config.yaml
extras: ["some layers without attention", "local attention windows", "capped logits"]
init: "normal"
init_std_down: 0.0163
optimizer: "muon_variant"
decay_fraction: 0.866
train_tokens: 99580000
Each number is 128 + 24 x the weight over the matrix's rms, rounded and kept within 0 to 255. Layers, rows and columns count from 0. Numbers have three digits each.

# down: layer 8 MLP down (transposed), 256x64, rms 0.142, rows 97-180, columns 0-31
# up: layer 8 MLP up, 256x64, rms 0.319, rows 98-181, columns 0-31
down97:133129123115105161142083135107093156112161118113162100127138144160124090091131136110138134169124
up98:133116170116140160164125179116105119123179167108093130157144130152117123132145118118137168138135
down98:130087131102139098126076123063107092123114153107113144065161098133098123146125157121150171129164
up99:087127127101132150158144130167140157159129169140124128130137150092122111141108131126122128127103
down99:133154138101144102124133136115076123106138155127121125156159136136188183102166153134129151109166
up100:163163064125118115153168119089118109132141131137149139208154168123149102119127117125175131133162
down100:151133105099132139162139091154160120101132110136146145191161168128095126128096115119137174134081
up101:142086145130155150101121142133129161106121151144147151130123071115146129134167103125087084090141
down101:147151101109148132113111071087109130182134113120113113108139162176123153168093153128152170149119
up102:137107140169110172126164158132111144158085158098140135097073115128145171119189138147111139123174
down102:147126101145121122114138164122148114091139134113148122167138142145123117126068124166154105083147
up103:173120106067106144125097124109154148139129157114148121115093126128118118122109100177121106133173
down103:121150136150136144109132162111163135122143073152138134125152140150123116162143159090136130119133
up104:125173103099155158118146148113168107106168117125099142165115105145168144121140084157141138143112
down104:126083161147126103075072150138139142089103146132153124102118113124141147143111118130131157136156
up105:181120129105143122143119143140101155132162076128091156081120135126132106141115146112153086131112
down105:131113162096101115095103154139188136117092143128152109144110142115145131122153121171143128152116
up106:084118110153172122135150091142135161104156115144132160144090081105097127127142142141111118153147
down106:165126169161114150137133123092184116147135158149146084113147178081171104116113135160149108111127
up107:137138133125117148101149105154180166148118129117141138136113123141139145126076149155115129075117
down107:151092148108102135140139140108132119127153104164092109119131113094105118150160104125142142148149
up108:138146132091124144082102083102159149102146131136098127157123096124167094142110145115179173111090
down108:159136156192129169112152120139115097122159139102179138140131108156097131136063070129116137097126
up109:089147118134113105124125125123131156136188122156101160120151093176180200148156089151123083100165
down109:104116166158153159143099126222106137159080091140145142131065085116117088109143104164142121104166
up110:125123146107141163128138136149131137138181119124152154135118096104148139100119135108091137136169
down110:122144164157151107118135133151117129105126144137135111142134172148152127136113124161132101124114
up111:088117153187119122136171158170152123120164099126077153134147111107164133100086113137163130103113
down111:131125107096146109133107136086146102155110154107133094120112097134067118152148146134067112124122
up112:121134158178170134101097148147130108119123156082134119181099135136148132175113127090114144140140
down112:112122114136140110157122094142128118124111124135113170103145117131146096044142143163191113153110
up113:149112164133128133112201120103081161133159108126136135185099137096131113176148152142172148128147
down113:112137077129142140165113117153113144119135129122164139089116128159105150108151089093141149112093
up114:154136129088124122142119145137181095126145112164143112138117109136081160112135149149155182095150
down114:113135167120106094122131098115140173142170150143122145087099164147136128102141138135107147162130
up115:134161127124191090112101145129152143139152137152154137179153128135124138121146146140145092138072
down115:151119122144150122129150125128115114116100136127144162098095110147131122140129118106120190162128
up116:113138133136130124118152196112152135124130123165105140157144154156161159154124169104116138107120
down116:127101136116134134129124104113067148173133160110139132149119131110131131141121115174116114140189
up117:092128148131121092144109121143092150141113125111139097137163137136114153098151151142102186122149
down117:122120140136144139085158163172120116117173115112121092160094140132101113110096109114116145075107
up118:126109135155116128103114161130132132108119118098114146107122133122127138168133085130101140106162
down118:125139121104157123140143142132133105151143130147111120172125134124119101088133133111159149120108
up119:132158112114126125147151097139136087119057123089170144167158109094157129141173146136131142133104
down119:148146155129087123091167118141113137131191157129085126131136135127075145158135126147121155100141
up120:166123090094169132122149109130071138152127186117146111123136102116158138108140104139106136114095
down120:156113136123121102140151149093164145114087109099078133112125116135106139148143100133135141148104
up121:139138158122118093095100146124107133117173125111156153095123139069111147140155132112158159089087
down121:109104141142089112108145108066148113150207112093103124115120130120111105118130147118143194141117
up122:166118129134146145164110139127137125086073141147147120133165113117141129118117119111109116148174
down122:128146144090124144077186150153124153158163111126127135147110158129129121123150092105153105092129
up123:163152098145155060151127150105134111102149124112134185097085121161151157080094127146111086184111
down123:123119144111127155137123162152119182099107096072166124166152139103103109122105108086139098119161
up124:141099132154094097133136126123141109139138112105146106141140134128144126144136105128152159143158
down124:132166098099142153144109118139131134092127149142122154157092113143121145091099118146124082134145
up125:122148123148096099134104081127132137115111129143138162096143137129131111170144122126109165109110
down125:098152143121128151133158178129117165107120140132130127140087117138142141100086140125132097143108
up126:103155139108160136123146067104097181127112103150126147146150129166109108136095127132106096138134
down126:147088112137091107149082170149147111089127160085120121107117133103115137102170164128167114122123
up127:145119108151100156098126149090132113118157146121105130147102128121111114155109139138138118102168
down127:094137166099186119157107088139124140139092099148128160095165105142128186125111128101104159142130
up128:101138156105120178119171136107197129128135114140138147128101137132127125109165114152118135107116
down128:141147067192124129117073134109068128116135135134118148135147111117124138126107126100133105157107
up129:142130119139108110129146115095080119096151151074152138141178119121132092148097138105136131062151
down129:123098112117116132103119179161156144140141126151134144104109102157105165131113139114130107144132
up130:100153103108170093114133132131132147116113153163135157116153113133103133109124125112127150112094
down130:155156108070094126108107122145050131113145162166130147082138115128162138129100108097130116109097
up131:135102147121137083113116123111152123133116119113122124084145111156145092126151129110172158116113
down131:131130130135144125124127146121121160156133152109147092069150123102129110181126132109106085135153
up132:129098111137152149171128139101164160134108107126111168114138191110098094136109112155161166102179
down132:116148098101142109123094130170100133132112126118173139061175145111097124114111123121124129184097
up133:135134101083136133093117122139158153093152125133157110141121183125137103132091107117126115150102
down133:128110127183076135096141140106104166142123148127136123108088089109126171134162129119133109070123
up134:075149118095145183171129133101154149161114140137129097116116152203128116126141135097121109122104
down134:091132104104128091132157127143213099116128114142168114161123114112133149119129110129083108143139
up135:134106092160109157161140130117099166150122099107142104097127139135092140101130087091117148163128
down135:125143148104105128110126108116165091099140186103092138154132117127114113106103127132137101118115
up136:149125092139122162119125132132160109157099164150157143180151123100144136122120148186097130120123
down136:134119123137150166125137119097118116161152149154106146142125120135140106144182083131134131143171
up137:150141127119167163131166116132168103130148109152127151141116111126150159141126165121144105112089
down137:102085141109110088141090129119104142125120146110138099114119138171143103124140113167128158120144
up138:157136107071116131149159082133103137115122113133140102151120182157135143134130077132106151094104
down138:150109067144147137129106187109089170135134124117101129111152125105157156123132158163071111117111
up139:126136127115152145121111098118140168127138131129128121140106131109163155109144115160117137092098
down139:112128095167143129119111098144187140161144123098147098139141103091124141147089084152123136129121
up140:158135109066103123149156126137059106086069129111123164142145160122143105126106128129110113120102
down140:107075139146119133145084143113124090154109115095117131143130109132107103117098093111154118129172
up141:120164134141125144104120155157104129117125098101077144118141131111101160173151128119176156090127
down141:105157151103103177143125131145112119113116134117130087149137124125173115134069127115114124158157
up142:128116123129142109140075101071119142135145148103135125125158103163117098149091110106102131109145
down142:139139148114152118127155153106155127152127121156163088069142129099113089166158129175116147152087
up143:170137111135157126086086131131117120146194153112133126125085127178099131120140121152100155106086
down143:124099136122147106126095143091122106147130163109131158111108160173164135153176163155157157137119
up144:154139106135124108127128152097131130136102186192123147117101134099128117110146138157086134124127
down144:138140119130132083105132124068122150159102131153130159096113136131119069126129123155118131150097
up145:161099144138118164146153131134127150099129157134112134141163139158132118151155167125137128069123
down145:124071126118136082133140095142126102179124106091120160075108137156140159141093120133146158156135
up146:112145114115131114096141127112127107082129134157158134166145135135133123102134108123127132136128
down146:090182106107157147128118137117120142150121104111135169096131131177142097132118125151162110108099
up147:149109157142150168170085138139146167120125092154110112115131120074116126087136131104104168158109
down147:118113131122180126139140159105120101147119089113151105157183110099119110131117145148087184153133
up148:096106112106154155160139145121154120130126111108128116153149090152137120142121140178127119105164
down148:167141164133098133126136087146109121140127131161138126115124175118135123100117093057162119162097
up149:157155126160131130106130150130108100093136139147132148111117170103132091141153133133162117135162
down149:092101129075122109108116103129140146115132108078111079107145107153147164137094163129082144147119
up150:089143148140144154170104129118112141116134128135109169117124160144116160111113178128120120187127
down150:116151121148133126163139128134126133130152120123088120148090146133100128108101135120133131185141
up151:152157124138121135142125141081107095107134122126139168166111144091162152122138150112142183130097
down151:091144128114142177128127153084182168130130149139103086104122118097140111120100164138145115120142
up152:147134124107112111074102112150115114121177088100129151117136086153123139118122078139115100092089
down152:101165166143111140191114147113117151132091132158132141148118160124133133135139153125131134153157
up153:136141150165162153109146136122101125114131140136156093162126154132109102098131130105145115151119
down153:182145110113114114126101120141109119162085138136122164126104125081101118181154139160119152097160
up154:109187066104080151140135116149167086156113125135116174110141120165111175113125181152147143168106
down154:116121131101099095180112073097177124136214129092130118134126102169076134140148133147163137122140
up155:117112114183135122135098156116103123116143150139138097128123173143145150134133121135134128065123
down155:113093087079145136129127087116109129150160123112095128085119105160108127162119120093094093109157
up156:108162076171104142143097118129126181144142160132125103113129137166106084129122129117104152156135
down156:130151135086121122092162109157165149112135115151126146117100127109145115120120124123115134115123
up157:132066163157101167162106121122158150135091113125148145120143154173122101113126092105113116141136
down157:154143100109169106080099182076099127109146119112122153098125105182150125137104136163138158133130
up158:126070125093121117140147132138152115107119164128139138120120085113142115134118109172153171125078
down158:135208114158116139097133127140136143141099144129135152109135144136090133107100125134124127134135
up159:162121168103114117150169105113124162116136111115157144097131141092148137145101162096138163134130
down159:097134104168167133128119160123163117105117120123121127156101121131106129105110094153116062128134
up160:130157072083150106157126132111121144138124144132114144146144174083135096103123147133150137123109
down160:119127142119132076144091062109124073100151176139131143115145153115112149098176133149171142156134
up161:155113095106099146154121127120159127118131122113134080158107145129124116156110137113115153108149
down161:133118166137131146123150127107117119182135121158112142085119108118133132128129134127107081147089
up162:098117114114095133114144151175089153115135093111148122141150134118148135151117133113140107105048
down162:164163131132143141116129112105145143141124145120077119136113125124111126104153100156089161113171
up163:142126106116165131174129106132100084165118142135131104136128148133137126159130090146107083124129
down163:136079125133150099129167121127142189124136098179105151146128121130092097081173145124134125141115
up164:144140142121147100113157134117144124121143119121091155111091139118085150107189157088169173129145
down164:104091145153134124096167162096157102133173135115123109136104136120164184114193141105145136096166
up165:132111115137130081127094142148149116163148123128132120113125140144116139156171130131148111118121
down165:097110145126093093122107138128100102138137145107131126145102161113122099114168123115131120117120
up166:128144134123137121163196118170146128097082120147116163131107191101161136120097103099152127127085
down166:102116120101081163142078132137139097142157115116131118136081124132074124105112141174082137146139
up167:171149151149191180170101110121103067107129158114125191160159138099096162134113153131135124095160
down167:155111101123061144116205137183153167092112134100142200128120088119143140081115141144139101099109
up168:179127091073105160092134128119096134112127143156133141164116160114119129087078123098129133123167
down168:073123108133187173136145127107139141099074122121121118108153103122149118132152087074163161156131
up169:125126056127132139125160111133130118109109108138146110139121123181106139116131108099090082118131
down169:138143172122130168124086127118111150149144151100111169148161156109146122147149125139177158111125
up170:169106121125148071155142145125136059094100135092120113144120122170154113082132116101123138092130
down170:098118132150122118131134113196121141144163095124144100127133127177098097173118139122114109127088
up171:121132121133130114144089118145123169143142112073107126113137125141137133167130125161112167123161
down171:116143121099112125111099095140158122173158130124158081116097144171099131108110126119083144151155
up172:131196093106116091098138120148126143083118104088133131126105089124137100113130146169138094068119
down172:113079126128168162157105116150128133143111166166125123127116137133095133123137174109134163163104
up173:122157135112132128132101133145117132154142131125103149078149096159100145135120111118156087129140
down173:125107107129114137131165122100146119137124111114136112148115101113158088058134147153051132165110
up174:090117151195139127190145108157143122153125140140119156128115132126131139102133132125105136156185
down174:148127098076115153102131137105157124115124108110099086130110134134132131130122148146119079127080
up175:136140146130164127212123149121138128073109129127129129132110114102130187152187156129118132127152
down175:141106142125102124097085121117118158119145133106124130135142121111115166092158128132142141129166
up176:145122134176147133153125145145155147124132136143120100144110110109155096109152060190119141081139
down176:128103184108150127176169140154142112085169114154099087125145103107135126167133149112124091084162
up177:129156159091092165130163145135171130115125109148150168101140115149173142123112130124135137117157
down177:118097107145161119135105089123120127128129170108120119163132175139126117164099127119139144152106
up178:126139105123108128135136141146116122135107136125132136085107128142106092102071090118123166157149
down178:122076142104134152148119150121096155096156116085117122095132124158110093117170116104179154134175
up179:141142119113114139099121081150137067086113093158121158113099123121195139159143133126151116157162
down179:143119181146130151126148121063117162162137121114155145142131106106068107125142133112100120092129
up180:082120141086113149117153131096126154140081149108113086163081080110165137124183130137125120184119
down180:120102129125131116173063103119151138147115145168093107105111154141120121087160114104162162093134
up181:141152155124119108107126119174138150104127141126100164149133132134168157125134156130101142107083